Part of a small language model's weights.
Size: width 128, 8 heads of 32, vocabulary 906.
Architecture: RMSNorm before each block, rotary positions, no biases in attention or MLP, attention and MLP in parallel.
Training: a variant of SOAP for these matrices, 87M tokens, 5333 steps.
Each number is 200 + 40 x the weight over the matrix's rms, rounded and kept within 0 to 999. Layers, rows and columns count from 0.

# layer 4 MLP up, 320x128, rms 0.316, rows 109-163, columns 0-127
231,197,115,244,143,180,210,258,181,199,236,269,265,197,232,282,271,186,231,138,244,246,185,220,212,179,208,173,257,204,147,227,170,148,202,139,232,195,177,214,220,252,192,171,195,209,164,201,259,216,208,150,216,182,190,225,119,218,199,246,222,256,238,246,183,193,218,128,182,191,147,239,169,291,176,164,294,132,142,242,200,224,176,269,242,175,236,170,213,198,244,155,194,162,174,171,196,190,232,172,163,239,186,240,206,187,232,217,208,204,247,220,168,107,242,176,148,177,154,217,201,145,187,157,227,215,159,142
199,195,191,181,220,131,228,244,243,214,157,184,188,233,282,246,184,197,136,228,191,214,307,203,252,214,146,220,173,165,186,215,230,262,198,156,183,215,290,255,209,147,251,213,163,128,164,204,200,179,166,258,178,197,215,193,269,222,221,253,177,160,189,196,232,212,178,209,228,223,216,142,139,179,185,162,152,245,141,164,177,176,197,187,195,237,186,130,167,236,239,254,201,257,213,247,241,206,230,194,163,167,244,273,98,277,195,223,188,216,196,191,203,293,187,181,147,252,268,217,232,292,144,150,184,160,195,241
219,165,186,213,178,211,165,227,230,236,195,207,203,176,160,149,173,203,167,231,127,176,169,157,190,245,188,218,270,162,139,262,212,183,247,226,221,180,254,192,218,196,248,169,153,231,202,158,200,240,232,149,180,243,248,240,226,181,230,192,148,185,281,215,172,201,135,166,205,216,183,187,163,172,251,210,205,155,227,222,212,144,191,199,185,207,217,176,131,210,72,215,197,230,193,196,262,229,181,224,208,199,297,175,185,187,188,214,219,234,193,210,200,228,250,168,222,215,235,256,247,102,232,194,238,160,97,230
144,234,194,179,251,238,213,228,230,284,230,217,181,230,213,236,139,291,158,172,191,203,248,188,213,185,182,167,214,124,136,182,181,140,229,234,182,230,183,185,208,144,185,201,203,264,201,209,219,180,213,179,223,195,247,190,175,193,234,228,152,240,106,231,139,147,196,179,212,183,195,215,203,204,118,250,221,278,130,194,191,311,195,218,224,166,137,228,200,187,195,215,151,191,201,231,180,176,239,234,133,190,235,163,202,198,229,173,181,152,227,202,193,195,169,199,196,261,125,190,276,188,167,245,227,181,116,247
242,190,176,169,223,199,246,161,159,176,149,180,119,201,213,181,188,170,239,205,188,168,233,188,169,205,174,203,208,135,155,228,211,202,198,181,185,256,195,291,265,211,213,161,185,219,100,201,234,209,173,188,197,118,175,182,172,166,211,181,216,252,154,177,225,214,232,170,196,195,162,207,166,258,216,185,172,188,228,158,213,210,211,204,183,193,191,202,123,228,220,220,124,234,193,224,185,265,223,215,208,169,173,237,129,189,294,191,134,191,205,194,178,130,212,111,230,132,198,166,207,206,242,202,241,187,194,198
272,193,173,153,217,180,191,273,222,200,193,134,208,187,178,221,156,203,220,212,238,232,234,207,227,266,218,159,148,132,191,215,103,211,195,230,158,186,243,247,157,146,254,213,175,205,196,144,283,205,262,226,182,202,214,215,236,202,217,202,188,147,213,156,213,207,215,181,186,228,250,196,207,259,186,221,175,170,258,163,230,183,178,211,188,146,163,256,209,305,226,251,175,204,191,197,231,216,168,194,152,189,285,155,246,182,178,215,146,249,192,180,159,101,189,206,197,204,193,175,118,110,193,216,262,208,182,230
196,159,178,234,213,150,217,163,226,95,152,253,244,232,219,218,289,213,175,225,198,144,191,214,162,82,215,253,200,176,156,177,228,199,210,227,212,231,213,253,280,219,296,183,183,246,221,255,212,196,248,208,220,232,131,122,175,193,236,200,229,201,158,208,155,214,134,168,173,238,104,211,239,276,176,179,148,107,128,287,253,174,209,216,233,194,248,129,248,181,154,204,170,187,194,238,167,191,264,261,164,174,203,182,192,164,159,156,217,256,271,276,243,176,256,146,144,247,296,166,259,224,170,155,186,183,194,197
163,162,261,208,268,224,256,168,196,193,211,282,150,236,241,207,196,172,215,180,190,223,146,151,219,206,161,198,226,221,192,141,195,234,214,150,176,112,252,186,210,185,211,197,176,217,219,187,240,256,150,201,260,187,160,235,202,217,254,180,301,203,213,187,217,247,255,230,197,203,233,168,176,212,200,195,153,242,231,126,170,190,245,162,257,220,189,269,199,166,182,208,263,207,259,223,198,188,212,207,254,161,243,189,210,185,219,228,249,209,211,207,181,197,240,278,150,252,166,183,183,178,268,202,243,188,200,247
165,268,183,183,129,155,181,190,134,259,176,171,183,215,242,223,178,246,168,87,180,195,182,183,240,192,195,127,288,284,161,124,254,190,188,241,255,234,258,213,134,239,219,118,257,209,153,251,171,233,315,163,185,166,226,310,151,211,191,184,189,193,267,203,249,244,198,186,199,214,236,229,113,185,198,222,217,256,176,248,216,239,133,188,226,192,202,240,179,165,194,181,217,220,137,160,225,185,220,231,170,162,182,168,189,247,223,201,208,196,291,181,185,91,75,277,147,203,175,165,156,173,149,229,182,171,178,208
200,257,165,186,201,146,172,233,210,200,241,172,168,180,217,180,192,130,155,151,210,233,146,260,217,207,243,260,171,235,161,125,176,287,181,187,283,183,141,235,193,175,166,241,169,206,243,196,199,163,124,190,150,158,260,249,154,247,206,186,201,204,203,158,247,163,245,182,232,173,162,68,189,215,207,186,148,177,163,189,130,274,239,174,116,208,191,216,232,204,240,138,216,175,240,246,188,180,145,169,175,182,263,164,246,202,253,212,127,191,217,179,146,246,211,222,282,135,221,185,230,184,234,223,173,249,214,222
192,205,151,150,235,223,214,155,183,220,274,175,209,246,193,218,166,156,163,124,207,198,221,172,188,205,148,212,209,275,230,233,239,208,194,189,201,215,218,251,175,182,197,205,253,249,155,170,198,158,203,222,208,188,190,159,235,182,203,204,179,189,234,138,137,219,204,250,173,216,185,177,182,123,241,167,184,222,212,236,263,223,299,159,227,201,164,179,192,176,122,165,169,224,177,208,210,197,244,158,270,177,235,175,221,187,168,189,230,241,185,273,99,76,145,151,306,183,198,219,180,241,164,178,195,313,233,185
187,151,208,248,199,288,231,183,250,175,220,178,196,269,189,197,271,141,170,178,237,216,188,159,214,254,220,229,228,107,176,171,163,187,245,143,234,226,154,169,228,202,213,138,196,219,240,234,212,214,296,209,209,181,197,235,181,201,227,222,241,223,296,113,192,158,269,177,188,213,211,214,163,152,239,183,178,268,240,184,205,206,261,104,253,239,175,195,133,132,227,264,191,146,166,269,264,205,173,181,146,187,172,186,300,175,195,139,219,240,210,236,197,198,197,192,158,228,144,171,193,217,184,168,236,183,220,149
229,186,214,227,149,231,162,196,231,185,221,150,182,193,129,168,177,256,278,171,256,126,164,169,116,174,158,192,199,148,247,213,151,259,212,254,152,200,210,206,181,148,148,205,169,145,172,225,211,210,189,211,243,285,179,233,141,256,255,210,186,266,200,247,182,249,172,289,222,196,172,160,196,141,178,205,165,254,158,219,136,247,178,212,210,195,124,176,233,225,118,198,194,194,167,236,198,192,295,210,218,208,125,226,238,181,250,221,237,188,151,255,193,184,194,208,187,196,230,164,182,281,230,214,218,183,175,216
139,273,131,168,176,185,231,216,175,183,268,253,248,117,216,241,132,231,200,234,187,229,253,242,175,171,206,252,193,205,266,227,230,248,227,217,178,223,281,205,150,175,145,181,174,155,105,202,155,187,218,196,236,165,273,262,205,201,190,166,229,235,207,274,193,68,154,196,193,188,219,132,151,196,204,215,241,171,221,190,156,177,169,172,197,238,179,241,182,141,137,234,242,175,187,176,201,165,212,206,227,74,243,178,182,227,277,287,218,252,176,271,209,204,244,173,231,256,326,209,215,166,269,286,131,198,214,200
167,194,91,155,185,187,208,190,176,194,229,242,262,135,267,187,174,212,186,151,168,205,211,186,196,184,196,267,179,194,156,197,159,182,151,227,84,165,199,146,198,173,142,225,209,201,184,183,172,178,137,178,172,158,242,177,165,102,168,171,148,167,232,240,216,213,259,262,182,170,168,185,209,190,194,192,224,164,216,183,196,216,140,202,195,208,208,222,205,181,261,270,245,183,166,197,223,218,199,250,204,135,192,247,179,221,243,307,206,194,222,255,265,176,227,245,174,185,219,168,240,145,157,184,198,221,264,188
147,143,159,227,211,198,163,228,192,192,168,212,238,194,203,176,213,136,222,166,216,199,256,171,150,168,164,180,258,270,181,199,248,270,233,209,68,194,225,251,140,229,135,176,218,207,211,221,205,244,235,177,188,242,239,214,170,208,277,162,202,253,212,209,208,164,264,205,280,150,205,188,265,221,172,181,194,181,211,283,206,223,274,136,234,148,217,156,182,137,198,159,212,272,269,185,269,239,202,281,148,97,271,225,263,235,191,245,122,225,142,220,134,205,143,223,235,135,146,196,149,149,214,294,200,235,215,173
223,252,190,224,185,170,210,231,142,254,203,176,215,190,258,243,251,245,192,177,262,152,231,223,198,227,224,231,136,203,215,225,153,198,208,304,244,278,218,189,94,177,229,262,247,189,155,195,239,196,215,214,113,136,85,167,237,145,206,228,138,192,202,165,192,161,235,125,236,194,201,246,200,200,195,204,189,270,182,220,204,141,170,223,200,224,163,180,282,163,240,202,168,195,228,156,183,220,254,229,236,138,213,188,196,265,144,180,222,209,216,209,163,238,188,222,208,283,195,210,156,189,140,189,188,249,210,204
242,229,114,171,219,168,197,164,188,233,161,165,261,118,248,165,181,223,204,257,202,201,245,211,151,208,216,211,193,178,127,161,202,159,245,200,215,183,206,228,202,167,195,218,191,203,225,244,230,215,207,176,276,209,253,175,179,305,242,245,143,203,199,182,179,236,108,180,250,339,186,244,227,201,144,168,220,168,157,237,151,232,180,235,250,56,194,249,270,168,148,192,184,237,161,247,199,204,227,275,207,145,204,233,253,232,232,151,202,193,214,165,197,170,184,141,260,142,151,243,214,228,194,99,192,206,302,240
171,184,204,199,253,197,182,279,211,288,135,106,204,213,250,197,120,239,86,160,147,185,212,174,140,112,206,265,227,228,200,173,227,184,188,251,141,225,169,120,144,199,184,220,189,291,237,161,226,187,211,138,206,230,178,180,198,257,175,181,148,208,206,200,171,241,153,229,179,92,175,240,267,268,218,198,219,141,217,240,216,141,264,294,267,239,169,194,244,188,236,216,237,157,245,187,239,194,139,241,170,185,280,200,184,218,182,234,152,224,197,237,182,286,213,181,222,244,207,262,112,186,191,225,194,292,189,251
268,199,235,204,242,233,114,173,216,273,188,180,222,269,159,155,105,236,228,184,139,197,189,99,217,195,164,141,249,206,259,212,206,263,147,218,164,172,207,164,225,138,116,208,176,158,209,170,262,182,185,240,255,185,213,189,255,189,223,174,263,226,183,169,251,178,239,165,192,35,226,135,229,245,205,191,131,222,159,220,210,180,224,212,273,152,207,184,223,196,138,192,186,203,204,259,56,135,227,197,249,165,167,216,208,212,208,189,168,148,209,170,165,101,207,279,244,173,168,234,150,276,169,220,129,236,229,189
240,197,218,158,226,145,139,196,258,214,214,194,177,235,144,148,223,138,126,161,254,210,273,152,181,208,202,176,195,171,137,245,166,171,200,97,165,194,241,159,256,256,263,187,208,186,113,182,193,219,206,176,179,138,216,165,145,142,164,208,153,272,164,205,296,207,227,170,207,206,218,231,196,175,222,198,210,168,178,204,252,139,227,198,157,132,81,180,151,241,149,166,185,162,221,257,279,299,175,269,177,199,180,219,183,125,162,235,180,244,227,217,200,172,178,197,222,206,169,229,229,228,204,170,208,295,228,180
192,268,171,224,265,158,209,139,164,272,243,200,228,138,114,213,128,200,103,190,183,237,158,122,170,211,177,218,219,163,196,231,150,203,138,197,205,286,225,224,150,83,165,240,178,226,215,230,187,193,179,164,261,208,162,168,177,193,202,244,234,231,245,144,207,219,270,194,174,234,134,159,161,213,179,264,260,166,280,221,135,171,220,224,212,277,159,203,221,200,189,190,200,204,194,212,165,193,222,219,239,225,254,192,165,211,202,216,213,183,147,234,248,214,152,216,216,234,153,128,229,239,126,212,125,235,210,194
207,257,183,163,192,231,247,152,202,232,175,196,212,278,184,157,93,232,230,197,272,231,177,181,82,192,211,184,207,217,164,309,253,126,270,248,143,181,182,193,203,92,161,146,241,215,212,186,242,236,215,162,181,223,269,289,227,183,166,235,198,159,200,245,202,228,142,120,186,183,256,185,253,245,179,239,174,260,226,171,192,262,119,155,176,246,183,270,247,183,201,197,177,207,184,249,207,125,197,178,230,265,216,108,134,234,243,226,218,250,282,175,222,214,269,199,206,222,307,162,187,169,246,194,286,142,219,239
188,157,152,202,233,261,150,152,226,170,150,185,182,173,202,179,176,276,263,266,130,183,169,172,170,126,170,75,121,174,192,244,138,182,234,176,272,257,194,160,212,268,188,193,211,187,183,219,199,180,237,205,212,196,201,170,209,198,159,199,254,191,117,181,290,196,237,248,245,281,145,165,199,256,187,210,161,228,213,149,168,166,147,241,157,216,207,131,168,203,219,217,242,112,164,190,127,189,208,197,116,227,216,246,152,170,191,176,198,219,147,181,202,185,177,229,173,190,193,260,267,182,168,268,230,198,249,222
173,200,172,229,181,198,197,224,174,198,251,197,306,196,163,185,218,188,170,183,226,240,215,155,269,192,191,198,207,181,169,208,234,158,193,243,208,198,213,146,166,159,211,123,160,154,168,210,217,272,148,167,185,271,178,178,224,258,88,297,223,199,131,136,225,155,201,162,196,140,157,215,281,162,233,234,183,152,143,262,200,184,219,215,245,234,184,199,161,230,146,275,231,198,261,190,211,242,202,200,193,185,141,218,207,223,186,200,170,216,178,190,204,265,275,228,170,235,220,142,199,256,212,208,149,232,216,117
235,206,230,239,231,199,217,101,229,228,207,250,156,164,122,184,137,188,212,181,217,178,229,189,175,192,234,207,127,138,213,206,137,223,197,176,249,177,158,220,283,220,148,216,175,117,190,253,173,206,116,163,178,192,194,199,306,275,173,261,225,212,215,252,231,224,263,203,165,230,215,197,216,114,166,195,188,235,278,279,151,180,176,140,199,158,191,175,182,132,269,250,227,152,181,262,165,243,183,237,190,96,139,169,171,192,149,226,172,191,188,223,156,244,256,271,133,141,184,255,250,228,234,224,166,159,232,247
140,107,98,205,190,212,292,207,157,241,221,196,201,214,208,172,211,177,241,209,257,271,156,259,187,220,209,225,198,233,206,192,157,187,130,159,128,182,209,200,316,166,216,214,174,216,199,229,167,272,256,211,161,223,202,225,137,208,139,209,205,209,269,192,176,213,208,234,157,179,238,233,276,257,182,204,229,274,191,201,166,198,154,165,197,123,291,218,182,223,132,94,155,181,264,152,237,211,187,249,174,202,214,212,178,206,190,230,122,238,164,254,164,268,187,215,222,190,210,175,196,241,234,166,259,232,212,181
229,226,171,195,289,207,203,249,193,168,159,179,207,256,171,173,174,173,109,198,253,140,187,200,206,199,249,243,197,196,239,150,280,196,206,222,168,142,227,182,183,160,244,247,171,230,263,226,207,243,163,200,188,159,269,255,232,155,239,193,157,195,212,186,190,256,147,184,204,232,245,254,229,205,193,202,180,181,185,188,256,196,188,173,272,205,215,166,188,230,172,182,201,188,186,231,192,163,251,253,230,165,206,200,266,211,153,187,140,209,219,196,179,218,215,197,265,247,225,162,206,184,227,215,186,179,200,139
198,231,205,134,223,183,209,185,286,214,178,214,186,223,135,160,258,203,250,190,192,191,263,260,197,161,239,191,197,147,218,180,209,236,179,250,223,260,157,149,159,248,183,206,208,260,237,163,212,215,188,235,184,157,232,236,246,233,241,202,222,229,201,227,228,152,167,173,187,102,155,154,185,204,244,182,246,212,181,200,201,181,162,231,209,249,204,216,201,285,207,221,212,232,256,180,216,126,216,206,183,208,180,211,224,107,223,103,164,146,156,152,233,212,176,126,165,205,209,214,185,209,151,162,202,219,214,197
287,219,231,166,246,202,237,175,186,168,195,203,251,104,193,155,215,163,167,210,189,207,206,170,188,154,264,176,156,197,183,236,195,200,184,195,210,240,175,278,279,261,263,168,207,190,216,209,185,253,198,203,248,198,221,202,227,140,182,234,251,171,186,190,257,237,246,211,214,205,201,197,247,201,198,263,227,199,232,135,231,158,147,138,296,159,181,195,237,197,142,156,173,201,227,158,195,212,215,232,149,187,171,213,223,251,155,201,193,239,259,196,265,258,266,222,193,222,137,246,234,128,185,175,252,199,221,147
229,197,198,127,244,234,158,208,200,221,195,196,251,165,138,181,235,190,202,251,147,163,194,190,266,293,187,257,169,195,148,233,238,171,233,240,176,248,137,217,145,198,167,150,251,127,187,201,292,204,215,200,209,293,201,157,188,260,190,194,219,251,184,234,274,219,193,149,202,133,207,184,234,135,161,172,206,219,238,189,171,189,249,163,163,157,232,176,159,192,158,193,148,220,195,204,206,248,164,187,166,135,155,173,229,249,237,116,168,175,219,119,161,197,188,292,229,246,222,191,225,99,253,218,181,186,191,154
293,181,209,112,172,176,202,262,151,110,130,187,156,222,239,250,250,243,187,199,169,235,254,183,195,242,163,227,211,212,187,268,235,210,212,201,162,213,232,219,212,214,195,162,258,220,268,190,179,199,220,185,191,249,258,227,186,144,153,176,228,187,142,234,218,202,214,209,210,277,194,147,183,276,201,220,204,247,207,211,188,169,160,179,250,223,198,250,179,172,207,197,151,168,212,175,220,298,203,198,222,193,194,203,91,162,136,237,213,184,157,218,173,196,143,123,260,169,162,198,231,232,133,237,169,160,236,214
273,211,276,172,209,192,107,206,217,202,216,145,211,216,102,277,270,236,184,215,259,234,122,202,243,171,252,157,209,184,281,269,196,154,189,135,187,220,234,148,165,218,171,131,229,228,195,182,202,226,195,144,176,164,230,188,131,160,175,233,166,241,214,234,147,245,248,242,132,218,146,144,170,211,163,228,214,196,183,169,156,174,212,299,178,170,217,183,168,218,218,116,192,176,180,167,207,162,220,238,168,225,229,144,272,169,265,119,276,259,194,222,168,220,185,250,251,279,197,193,264,211,227,227,187,222,241,157
165,197,209,226,218,266,188,162,228,169,240,230,182,196,208,210,238,180,203,179,182,186,230,175,206,206,102,207,189,196,229,241,176,188,187,217,206,160,246,176,233,139,213,256,186,205,193,236,201,234,108,218,139,192,244,165,214,168,119,133,160,143,192,244,175,254,172,241,287,191,170,255,196,164,231,199,202,272,153,229,176,182,186,183,220,156,108,311,216,177,167,200,176,196,157,145,188,250,215,170,214,224,166,202,199,175,163,192,220,254,190,160,235,164,241,205,214,244,196,229,198,203,179,201,187,210,158,268
268,192,135,198,239,158,280,218,239,213,128,143,159,212,183,179,220,146,201,223,141,242,249,211,205,205,174,207,204,147,187,184,194,206,158,250,147,231,254,208,236,215,133,241,207,157,230,209,207,238,187,244,255,196,239,217,211,221,185,274,256,212,218,197,174,251,201,245,177,182,270,224,233,217,235,234,200,245,230,91,189,154,208,228,234,238,237,166,208,170,235,237,219,193,152,176,212,156,150,239,162,201,225,274,169,274,245,171,123,188,259,178,174,213,337,229,185,263,178,185,241,213,155,208,226,275,256,190
229,162,178,199,184,182,168,178,239,147,213,183,159,208,256,132,258,236,295,219,222,180,184,172,254,263,218,193,267,197,199,230,191,209,246,237,195,185,175,224,239,151,183,162,228,149,190,139,236,232,174,266,171,146,230,186,142,235,122,244,255,175,161,276,84,151,341,164,271,125,166,212,136,224,161,290,187,225,212,198,185,225,206,226,173,215,233,195,223,199,171,124,225,165,95,225,148,150,155,140,236,255,185,183,239,191,168,135,243,222,148,130,231,146,158,240,216,231,247,191,126,172,188,201,254,159,131,254
213,146,268,178,230,120,245,221,186,161,162,174,157,223,168,196,160,182,182,211,243,150,230,155,256,208,209,204,223,225,192,217,183,199,133,194,210,176,265,136,227,208,201,209,152,201,253,188,197,173,114,231,241,179,182,199,247,169,160,178,269,200,224,250,302,230,230,130,210,190,263,141,233,180,222,182,238,239,244,212,226,189,152,207,175,259,210,225,228,198,228,229,241,223,170,187,219,141,145,200,174,168,147,222,172,168,167,186,216,184,125,148,217,181,244,249,291,147,235,136,170,182,146,189,224,141,133,175
247,220,203,184,232,168,208,109,240,187,221,146,240,226,72,90,210,161,174,238,166,185,175,241,177,234,201,285,176,151,177,240,180,233,185,192,210,205,266,304,235,169,170,264,189,194,176,182,256,207,193,210,210,240,274,201,243,183,100,183,210,183,166,187,143,207,149,130,197,202,163,219,171,187,158,256,126,194,175,178,216,250,188,242,246,181,265,212,202,203,253,143,140,212,211,159,279,182,193,220,123,167,205,200,190,179,184,216,170,196,192,188,228,201,227,172,250,173,221,212,211,195,222,214,264,198,145,254
220,160,192,149,161,178,247,124,210,151,176,279,202,141,204,211,215,210,236,269,284,171,241,225,183,215,192,209,89,219,198,184,290,213,215,164,190,160,215,227,280,188,191,271,171,199,120,255,209,157,189,174,127,183,217,196,247,253,171,210,206,122,200,167,158,140,202,196,131,248,142,153,231,209,176,237,211,218,155,143,226,245,220,232,198,265,184,181,205,193,208,211,170,259,205,200,240,174,198,144,238,211,143,214,254,232,234,290,155,244,129,329,249,240,203,274,248,169,174,194,199,246,270,179,164,146,193,183
144,221,199,245,208,255,146,194,205,194,245,206,212,225,144,179,226,174,165,184,216,133,161,216,224,197,175,172,190,203,222,181,206,214,198,205,212,216,188,192,219,146,241,210,193,196,183,207,196,211,217,102,227,223,198,267,209,209,201,131,205,169,200,182,223,201,237,125,311,196,146,195,113,202,95,202,251,155,181,265,179,193,214,256,68,177,250,219,199,127,267,232,215,198,216,169,141,233,228,264,194,260,172,195,157,229,162,193,240,179,276,198,206,171,185,256,303,312,198,202,174,238,171,231,230,197,209,135
216,206,246,254,182,177,171,201,172,239,165,195,136,234,226,180,209,241,147,220,193,218,211,169,267,241,179,192,256,190,156,145,216,228,134,223,198,234,228,189,195,109,124,234,212,151,258,191,211,255,163,167,181,234,217,165,238,156,232,147,209,248,184,179,218,161,221,94,178,233,288,207,158,197,173,217,158,130,172,258,187,210,150,154,184,206,187,218,210,194,247,225,218,216,181,141,115,239,199,210,243,261,184,205,189,201,139,220,133,247,225,218,179,183,127,259,317,224,223,181,160,170,180,159,295,160,181,247
254,180,132,211,192,163,228,203,215,157,171,218,231,166,245,179,154,208,192,112,164,237,238,259,186,155,147,216,231,225,176,167,141,259,233,239,264,197,195,154,200,230,233,189,200,183,280,230,207,145,214,277,207,213,182,134,173,197,200,207,211,259,190,160,239,180,190,216,176,187,167,221,277,172,185,139,297,197,159,181,245,251,177,215,187,193,186,202,167,187,187,102,200,191,171,252,160,195,213,186,275,187,167,237,231,180,192,136,255,192,206,118,261,156,224,189,156,192,244,285,168,176,255,182,190,175,152,179
210,222,129,215,152,234,181,238,189,244,221,214,257,215,188,142,211,229,238,229,225,176,259,167,210,146,170,191,198,213,243,177,193,126,245,170,190,186,198,246,186,267,168,126,264,154,205,270,239,231,267,202,231,220,178,268,158,184,241,186,175,234,187,195,202,231,299,186,193,199,275,253,212,196,179,268,203,158,165,235,181,199,283,204,171,202,243,124,223,179,268,166,192,222,237,218,305,206,252,277,229,282,141,209,220,186,145,240,212,206,207,193,162,236,165,123,232,270,217,220,198,110,212,180,161,193,250,157
212,177,157,214,200,126,211,211,190,192,263,178,235,270,183,231,278,202,244,238,221,229,225,189,143,172,292,158,221,256,189,292,171,188,174,193,205,229,193,169,253,228,191,202,157,236,184,202,178,276,248,197,214,181,256,160,150,140,203,238,172,247,198,259,127,275,201,130,179,185,258,149,212,264,158,197,234,230,204,277,197,170,185,153,221,197,241,148,163,179,127,165,192,181,206,193,146,201,233,173,185,162,176,255,237,185,205,197,269,175,254,176,194,198,179,162,106,190,142,246,230,203,257,257,122,67,193,214
218,184,258,186,210,230,183,145,193,187,205,192,242,125,139,248,120,175,123,224,90,107,141,203,174,296,194,181,203,170,262,227,198,197,164,112,138,66,198,244,156,105,195,166,295,145,217,272,252,171,217,84,230,175,216,202,159,202,134,229,211,163,204,192,170,250,120,138,165,273,34,324,283,205,84,210,263,262,278,174,170,214,199,148,273,194,236,227,209,238,194,173,206,217,213,209,51,211,221,208,152,229,95,214,224,275,204,151,150,145,171,111,283,108,175,170,205,259,166,168,163,217,156,178,239,177,194,147
135,204,176,164,230,156,180,124,270,206,238,224,262,224,156,185,188,181,212,194,215,202,155,192,255,151,173,210,196,250,258,235,245,206,172,202,223,163,212,210,219,151,172,210,193,173,206,175,242,248,233,208,218,236,165,184,156,100,130,184,210,210,154,257,210,260,197,209,154,239,194,198,214,181,230,264,243,117,164,261,235,204,172,203,223,190,228,265,223,237,150,122,179,243,198,156,225,164,185,126,196,189,180,237,206,207,222,155,229,252,200,195,171,199,201,209,138,237,212,192,231,141,125,250,210,205,241,277
178,154,221,230,117,310,134,185,157,266,214,224,224,220,137,176,249,216,241,191,245,246,202,208,190,190,186,205,160,176,170,176,182,295,230,239,131,147,229,250,211,224,197,169,220,217,166,129,160,196,186,167,256,135,151,161,200,219,226,194,122,209,251,233,176,211,222,139,222,240,227,112,254,205,274,178,270,163,165,275,284,229,229,217,178,182,177,199,179,219,219,204,187,170,214,177,245,249,135,209,174,214,167,228,253,187,199,210,206,168,218,196,130,172,213,208,183,176,69,154,201,275,222,284,237,249,218,210
231,192,168,175,213,195,176,187,212,170,172,160,198,209,165,169,200,163,200,228,195,228,199,143,232,202,166,227,211,196,252,145,131,219,250,195,144,190,171,238,217,173,228,190,184,244,240,201,218,229,189,235,177,142,156,204,273,191,211,256,217,207,194,171,178,248,197,174,200,270,182,207,110,185,181,169,160,280,143,201,236,186,202,175,204,303,120,150,213,103,322,226,282,225,202,140,193,235,200,156,210,253,164,275,230,248,190,156,269,211,282,207,172,255,243,300,134,172,196,217,144,153,119,144,186,178,192,224
226,257,214,203,188,196,182,231,167,147,223,165,235,205,206,178,209,148,226,236,196,250,212,183,205,256,211,256,245,190,133,306,237,149,214,173,189,182,207,140,275,239,200,197,195,228,266,200,233,171,160,118,218,230,210,200,211,256,188,222,173,215,260,261,172,175,149,187,331,186,255,133,224,222,213,279,161,207,260,154,220,211,234,208,191,182,217,172,167,218,202,143,259,256,209,185,229,195,150,115,194,219,256,189,244,252,220,281,147,147,185,202,125,240,277,237,226,215,247,108,172,230,146,197,236,206,228,195
187,227,207,217,228,184,153,275,173,271,147,201,203,274,224,227,278,200,204,170,185,200,199,147,194,209,238,161,175,231,170,224,237,202,223,164,198,185,169,154,130,200,194,190,311,188,193,215,143,113,181,172,200,126,207,181,207,112,173,164,179,183,196,202,161,171,231,198,218,214,248,182,152,218,206,245,224,120,207,169,184,194,202,219,144,193,218,185,225,102,184,199,151,175,203,210,232,231,147,214,251,190,214,184,280,201,182,209,234,211,276,220,222,221,132,254,182,211,221,187,290,219,246,207,187,281,239,267
211,161,171,224,172,201,174,184,213,237,89,214,140,209,246,145,214,223,197,192,280,170,189,172,179,194,171,219,242,128,108,186,174,229,207,292,212,196,215,213,177,181,241,278,191,155,178,161,232,235,208,113,217,253,222,241,181,221,170,176,173,219,287,213,238,172,159,206,212,109,269,198,181,138,187,247,229,114,121,179,252,236,203,186,201,161,203,205,187,208,201,178,173,154,186,282,216,180,278,209,169,247,191,143,211,167,213,209,214,262,145,257,193,218,170,72,217,193,238,170,208,211,282,187,181,99,173,136
209,212,222,176,140,254,216,153,130,187,208,195,163,173,142,228,178,105,180,201,134,240,225,212,241,212,171,149,211,209,159,235,234,121,167,270,243,156,211,155,178,168,117,246,188,193,222,207,196,283,289,213,264,170,245,232,192,207,253,156,167,186,204,216,340,165,251,272,203,121,151,167,177,237,177,243,199,179,235,180,192,169,204,235,288,186,265,153,273,177,232,232,184,228,174,156,174,207,199,217,211,175,216,218,173,260,192,276,186,213,123,200,155,121,250,201,203,219,168,186,65,151,92,148,219,227,159,280
167,189,167,194,168,162,189,199,223,216,154,130,154,234,189,212,247,146,244,251,201,104,192,212,194,207,201,212,187,165,115,209,298,207,158,185,165,283,199,217,161,151,137,151,155,196,202,186,164,243,174,238,192,249,231,192,220,173,179,225,208,213,238,205,235,226,224,157,156,208,278,190,218,130,260,187,264,205,182,185,172,249,223,188,175,239,200,232,203,175,189,175,187,162,149,160,229,191,224,199,126,190,173,174,171,245,212,198,250,155,170,186,150,240,166,199,143,158,201,208,182,208,198,161,190,294,218,265
234,199,250,191,210,132,231,167,211,168,226,169,152,153,140,167,252,197,248,216,185,174,237,180,212,165,280,151,160,243,253,254,163,247,198,191,171,270,277,258,221,240,227,242,223,250,228,242,198,204,228,124,242,268,222,173,164,166,151,212,193,210,196,195,168,208,236,163,226,199,242,224,195,227,139,220,227,234,247,230,220,202,204,222,207,253,140,183,142,229,191,236,210,203,243,142,136,326,262,160,110,282,183,137,234,185,210,173,212,197,233,167,164,187,221,222,199,126,183,171,193,196,203,221,202,180,177,265
292,198,189,192,201,223,147,247,185,140,179,195,124,179,218,183,213,160,179,169,218,196,169,253,198,202,165,163,201,152,175,175,220,209,180,224,238,240,235,152,168,166,241,190,162,302,201,232,184,174,210,235,197,259,260,236,183,189,213,144,172,173,236,237,201,178,205,200,247,220,209,310,188,186,73,185,171,160,191,170,144,218,146,223,229,142,224,197,222,171,218,187,207,217,208,88,246,221,205,226,204,235,231,234,169,194,218,234,145,238,166,242,301,256,174,224,196,209,224,219,178,158,227,205,216,192,129,232